Part of a small language model's weights: 39.8M parameters.
Each number is 50 + 15 x the weight over its row's rms, rounded and kept within 0 to 99. Layers, rows and columns count from 0. The size before them is the row's rms in percent of the matrix's.

# layer 5 MLP up, 1216x448, rms 0.0395, rows 172-191, columns 392-447
091:65 29 66 42 54 57 51 37 44 32 54 62 58 21 55 56 40 26 56 47 64 63 19 58 11 62 77 41 42 67 45 73 61 42 41 92 54 51 73 59 56 40 46 66 37 51 45 56 61 71 47 43 42 59 24 31
104:54 55 21 45 44 68 57 22 56 46 71 37 56 48 61 50 63 33 62 20 87 49 57 59 56 48 88 60 42 72 43 35 31 68 68 58 48 55 43 55 59 64 55 52 40 25 41 57 63 58 53 75 44 52 52 67
111:55 37 46 37 59 65 39 40 51 68 58 49 69 49 53 35 61 81 62 57 29 50 62 50 54 71 45 61 82 52 40 70 60 55 52 43 68 95 50 55 65 25 40 48 39 64 36 47 27 52 71 44 70 43 40 53
097:61 66 37 42 47 67 34 18 25 49 26 40 55 52 38 56 62 67 49 48 69 46 40 36 52 57 53 60 41 56 63 59 52 75 71 40 62 39 34 55 60 50 49 64 67 55 81 27 43 62 37 50 46 60 72 53
103:51 61 73 40 44 46 82 55 42 34 28 72 26 64 32 52 59 71 44 63 66 38 13 36 92 45 69 77 45 47 43 60 37 75 58 19 48 36 48 46 48 50 40 44 52 20 34 62 28 60 52 42 22 39 61 65
102:66 62 56 37 49 31 37 46 33 24 62 44 57 39 64 51 53 31 21 37 55 58 39 79 64 49 56 51 31 88 55 43 49 51 43 58 35 57 25 24 52 42 67 55 26 84 68 77 70 63 70 53 77 28 40 75
098:64 54 45 65 52 44 26 66 30 43 47 33 81 53 76 45 33 55 43 41 52 46 57 53 42 34 45 39 58 36 57 32 76 51 24 54 37 40 68 42 66 31 79 54 86 51 53 33 54 60 49 49 51 51 59 37
103:54 62 46 41 78 42 53 43 42 61 45 48 56 42 61 46 47 63 65 46 35 35 38 70 47 67 57 63 47 46 38 47 36 54 40 26 52 53 81 41 39 28 36 21 69 07 27 30 30 41 40 48 32 39 26 45
105:39 51 68 53 53 70 54 41 51 64 42 70 40 52 22 40 51 48 59 64 28 46 70 66 60 48 54 84 56 57 52 69 70 77 60 37 50 71 79 67 47 45 26 47 52 68 24 53 43 32 66 44 34 59 55 51
085:84 63 54 12 17 48 36 59 64 47 64 57 38 38 40 35 55 46 32 26 51 45 33 44 64 36 66 62 34 66 37 70 34 51 57 55 73 28 77 42 29 60 47 44 64 64 46 69 83 79 54 53 43 70 54 33
105:50 50 58 73 35 73 69 27 51 57 39 49 42 40 48 45 51 54 56 57 15 50 49 41 52 68 47 48 38 58 63 41 28 70 33 47 54 26 82 83 44 46 62 55 41 27 57 21 60 53 67 49 18 62 65 80
097:51 55 63 42 66 26 35 25 59 23 56 21 29 72 59 27 52 66 64 41 77 31 39 50 58 26 57 53 32 47 53 11 49 23 49 55 71 85 57 42 61 53 38 65 63 35 31 45 33 69 53 40 63 85 52 78
106:56 18 54 57 40 99 55 82 55 51 34 25 37 13 48 43 66 22 57 53 47 40 91 46 65 50 46 53 51 50 65 86 79 46 38 58 47 53 49 30 70 56 78 44 66 48 47 57 63 83 35 45 28 54 40 37
112:63 83 26 57 70 29 38 57 38 39 48 35 35 53 46 67 81 55 50 48 52 17 62 47 54 59 61 39 58 63 48 33 71 40 41 48 46 68 58 43 66 48 38 44 65 41 48 47 49 43 41 71 44 36 40 47
102:60 31 28 46 86 34 39 64 34 72 27 34 43 65 74 52 46 65 55 31 27 22 49 53 54 66 50 11 62 60 31 30 76 12 23 60 48 43 66 84 45 38 43 46 50 47 30 80 20 44 40 45 37 63 43 26
100:77 48 68 34 57 60 49 57 85 62 67 13 47 37 83 36 56 57 35 70 45 57 72 62 75 48 57 12 61 66 47 29 73 53 37 54 62 36 54 65 42 17 48 52 30 24 54 48 38 32 45 38 52 45 48 55
098:30 34 19 74 70 68 80 63 42 50 73 75 70 55 50 62 49 40 55 51 72 34 58 72 45 52 55 40 57 33 48 68 37 81 42 45 68 53 43 50 29 42 47 57 54 61 54 34 87 71 66 32 47 34 37 33
095:62 57 62 40 56 44 60 49 27 55 40 17 63 61 81 50 71 78 45 50 33 37 25 63 44 44 46 32 59 51 53 29 55 38 73 40 61 69 32 52 49 34 20 35 56 47 33 59 47 42 47 52 53 32 31 29
107:34 67 37 39 66 57 46 30 50 47 76 57 50 56 29 40 49 30 50 39 34 59 53 37 54 41 65 44 63 86 07 35 37 60 36 43 56 45 33 06 51 25 65 75 55 41 29 42 13 71 52 69 65 40 40 31
104:61 64 45 51 58 28 50 52 49 49 80 47 56 56 26 35 57 43 37 52 63 48 48 47 67 33 51 47 50 85 47 68 19 47 47 75 51 81 73 46 60 51 26 67 51 43 42 23 41 52 49 26 51 40 30 51
# layer 5 MLP down (transposed), 1216x448, rms 0.0391, rows 172-190, columns 392-447
091:18 15 25 73 39 51 43 66 72 54 73 53 38 41 40 49 60 44 48 39 53 51 33 45 47 46 67 40 55 62 59 59 67 22 44 58 52 42 42 71 67 59 40 72 34 59 39 47 37 53 48 25 73 59 45 18
106:38 54 28 42 54 39 41 43 59 44 58 57 47 49 46 71 60 52 60 60 59 45 38 83 47 54 58 55 31 46 49 33 69 70 40 49 30 47 37 65 67 63 36 51 36 51 29 35 89 62 48 58 31 63 61 71
110:60 74 54 56 59 64 64 43 53 51 32 52 32 48 60 28 46 63 63 65 46 61 59 39 80 54 36 63 55 66 67 46 51 70 60 59 40 63 54 42 51 40 38 27 43 57 48 60 49 54 58 38 33 20 37 30
099:59 41 66 48 47 32 53 42 51 51 49 47 31 99 81 60 47 60 19 71 35 34 42 28 75 30 59 48 53 44 64 38 35 67 72 53 30 44 43 30 45 50 27 58 68 45 47 70 72 46 48 69 36 53 62 71
100:60 40 57 35 42 63 39 48 63 67 43 39 42 61 47 56 72 27 58 55 53 79 60 54 72 60 43 38 30 58 67 37 39 46 36 52 61 45 43 56 48 54 30 65 58 39 72 31 61 68 30 56 44 50 63 54
103:76 45 55 25 53 69 52 62 60 48 57 43 55 42 60 50 73 41 60 37 35 60 62 54 65 51 56 88 27 45 36 41 49 50 50 44 18 87 62 33 28 43 31 48 42 39 46 61 58 00 72 40 59 66 49 51
098:36 52 46 64 27 40 51 60 68 51 38 53 33 68 46 54 44 63 46 50 52 41 50 53 51 54 49 45 57 70 62 51 48 32 71 41 52 47 74 52 63 68 24 55 41 52 57 15 45 86 57 59 48 51 73 48
103:57 64 35 34 61 52 41 53 44 45 40 56 46 48 45 62 66 90 33 52 17 76 43 55 26 32 32 67 50 38 42 38 42 63 43 60 64 19 39 57 85 37 65 50 55 44 31 46 33 43 52 66 57 59 29 42
102:66 43 42 51 33 31 30 56 66 80 39 32 50 64 25 50 16 59 31 54 65 51 51 19 37 37 57 84 65 61 38 61 57 30 54 74 42 36 78 47 37 41 71 71 53 45 45 66 27 59 35 17 58 83 36 61
091:71 35 50 35 35 48 41 44 65 42 71 44 55 29 26 51 52 40 64 27 26 39 56 43 74 43 76 36 37 57 34 56 43 60 41 45 61 66 58 46 49 42 42 51 46 47 70 76 62 58 47 44 52 58 57 50
103:48 55 52 53 46 17 62 52 68 34 34 49 36 54 50 51 45 72 42 62 48 56 43 16 33 43 49 50 42 64 49 82 62 51 56 54 52 55 51 74 41 49 38 41 60 56 42 35 51 57 59 34 41 31 54 41
100:68 67 46 53 51 59 48 50 65 71 29 68 81 38 47 44 61 47 43 60 53 32 75 34 24 13 38 65 54 54 60 45 36 30 49 41 47 50 27 26 27 42 55 41 38 44 30 26 79 53 46 52 31 52 85 43
102:55 38 53 58 66 80 28 60 46 72 65 34 74 83 32 63 34 33 45 60 32 47 42 56 36 50 69 26 40 41 49 60 60 29 43 56 50 53 46 83 46 63 40 69 48 35 33 44 56 63 77 37 51 44 53 55
108:44 27 69 18 57 42 52 59 58 59 38 38 82 55 59 37 74 52 37 19 55 41 85 38 45 44 45 57 56 39 64 50 61 58 53 56 54 73 74 52 39 63 57 46 60 78 40 61 64 53 46 38 46 35 46 46
102:46 60 69 65 52 43 47 28 24 53 44 41 65 45 53 31 53 51 49 72 29 45 33 52 35 65 64 12 66 64 34 52 48 19 30 69 43 21 58 59 58 48 62 51 33 73 39 57 35 62 38 25 67 30 24 44
100:41 64 41 57 51 59 41 51 77 63 61 26 32 59 55 58 50 28 69 64 37 35 40 46 48 01 54 41 52 45 55 58 33 39 49 55 17 29 59 57 65 43 31 16 33 35 55 48 46 52 61 59 55 52 56 36
099:43 33 48 34 55 59 45 52 52 63 63 57 55 39 36 46 63 40 35 46 50 00 73 62 57 42 44 60 90 52 35 30 37 48 62 89 51 54 64 43 42 67 54 32 47 54 40 35 44 54 45 52 33 13 27 56
096:54 48 71 23 61 63 69 59 55 50 63 51 63 75 39 29 58 59 64 54 44 60 51 76 34 44 50 55 35 48 47 61 49 44 62 51 31 53 46 68 64 72 66 63 36 60 55 46 29 68 28 50 64 59 48 52
105:34 58 48 74 56 62 38 48 35 71 69 79 57 37 50 84 45 22 34 41 33 35 50 52 36 49 47 63 56 65 36 32 53 50 36 46 40 59 68 41 38 39 46 51 39 64 32 43 25 91 31 64 63 60 43 31
# layer 5 MLP gate, 1216x448, rms 0.0427, rows 173-191, columns 392-447
097:50 47 62 56 49 47 80 65 68 81 34 70 47 26 11 88 52 43 51 43 61 58 60 57 33 64 45 60 48 50 65 53 42 45 52 78 49 66 56 67 62 44 40 55 36 70 48 68 62 60 35 43 46 45 46 67
110:55 66 89 30 52 56 37 60 49 29 80 39 57 29 39 45 57 40 39 43 45 40 08 45 25 51 54 59 57 41 74 61 58 49 52 79 50 52 45 56 51 67 47 49 27 45 55 39 66 41 64 47 67 32 54 57
100:67 32 60 57 46 38 58 54 72 54 46 55 41 45 53 30 52 75 58 37 61 55 34 33 59 23 65 54 55 24 41 43 54 53 43 52 73 40 15 49 77 78 32 89 22 55 50 36 43 68 42 48 67 46 48 48
104:51 60 38 61 54 34 10 43 27 28 75 29 76 28 66 59 68 42 52 64 52 53 45 49 63 69 62 29 42 54 68 20 63 41 56 96 81 70 60 67 65 67 35 50 36 57 68 36 24 47 70 65 46 50 44 43
096:20 72 30 66 57 38 36 31 56 42 53 65 65 49 54 61 48 40 56 52 57 42 43 33 34 62 58 48 55 44 63 43 27 52 58 77 69 47 63 63 55 38 29 64 30 43 55 74 45 42 48 52 57 62 68 24
097:69 66 42 18 70 27 35 41 49 37 48 56 76 51 51 36 43 48 43 57 50 50 53 38 59 73 42 28 59 98 57 20 65 49 61 63 50 47 53 45 42 36 47 40 59 67 16 35 31 61 54 65 67 49 70 50
102:78 36 49 41 68 62 57 46 45 54 44 44 88 73 49 46 70 42 19 76 60 53 42 43 52 63 72 73 56 56 50 52 74 51 41 41 43 84 41 58 65 66 49 29 15 26 18 40 28 59 59 49 31 93 68 71
104:32 52 74 30 50 68 59 62 70 52 30 57 51 48 34 59 39 49 55 68 40 29 98 52 59 65 59 41 88 44 14 49 59 76 53 67 65 47 51 63 64 25 37 70 52 59 39 67 58 64 02 37 30 69 62 51
099:72 68 50 52 56 37 43 37 35 39 47 24 40 56 62 58 64 59 49 62 57 44 50 38 39 51 54 77 73 70 70 70 39 42 59 60 62 50 68 35 59 49 16 57 47 37 54 59 60 63 53 69 94 69 73 54
097:54 64 40 26 70 49 45 64 27 49 34 52 68 43 45 45 54 37 59 67 48 37 64 54 61 59 60 78 57 32 52 26 49 60 60 61 46 55 40 49 73 53 84 69 21 44 57 14 27 45 32 52 47 99 30 57
103:58 70 35 49 65 54 29 34 49 42 47 22 35 50 41 09 50 40 55 66 60 55 62 26 56 62 44 48 63 65 51 51 46 69 48 50 56 64 59 47 61 42 47 60 70 34 30 34 52 36 38 63 58 70 51 62
098:47 52 39 74 43 50 29 48 34 62 51 39 74 35 46 53 62 50 55 39 49 46 17 49 55 67 45 50 21 53 65 65 21 62 46 55 45 16 57 45 57 32 46 50 58 08 42 60 37 82 53 46 59 49 47 69
105:48 53 54 54 62 34 99 50 63 54 62 54 49 41 66 45 73 43 37 38 64 32 55 33 32 39 30 51 60 34 35 37 69 48 47 57 36 61 33 60 37 31 54 49 57 55 65 68 42 48 41 57 35 09 67 30
108:52 52 48 65 72 56 29 48 73 60 52 32 51 61 57 75 72 44 62 46 44 37 27 55 84 57 69 65 87 63 52 51 69 57 56 46 39 68 48 60 49 68 39 65 42 50 55 72 44 57 41 73 26 50 82 32
096:37 69 39 69 81 76 44 62 37 45 41 57 36 51 56 71 58 50 52 57 56 35 48 54 39 36 59 34 56 28 33 58 33 32 60 39 37 20 43 34 26 51 28 25 28 34 59 60 44 49 55 50 68 22 55 55
102:38 30 49 42 38 37 29 54 50 63 39 35 56 45 11 39 32 30 50 67 23 11 43 37 62 35 43 38 57 70 58 26 56 46 50 55 52 65 51 61 59 48 38 54 36 48 44 56 06 38 68 84 46 16 29 28
097:64 52 81 56 87 18 76 49 31 59 53 45 57 86 50 42 43 54 33 58 01 54 56 62 72 60 63 82 47 65 57 42 33 64 40 75 57 38 47 67 69 45 36 54 56 31 28 52 35 57 50 62 32 60 47 58
101:57 78 67 50 25 41 54 66 53 51 48 83 70 35 27 56 72 29 60 62 47 46 43 48 53 46 28 74 66 59 61 64 78 61 50 65 65 44 54 71 64 46 56 80 60 30 50 42 45 60 18 49 65 50 58 62
105:36 69 38 45 69 46 66 46 37 33 47 51 51 88 60 57 64 72 37 63 49 33 48 62 35 73 52 45 50 42 36 42 43 56 47 51 45 69 65 16 44 53 47 46 42 49 39 47 80 78 41 54 29 53 34 25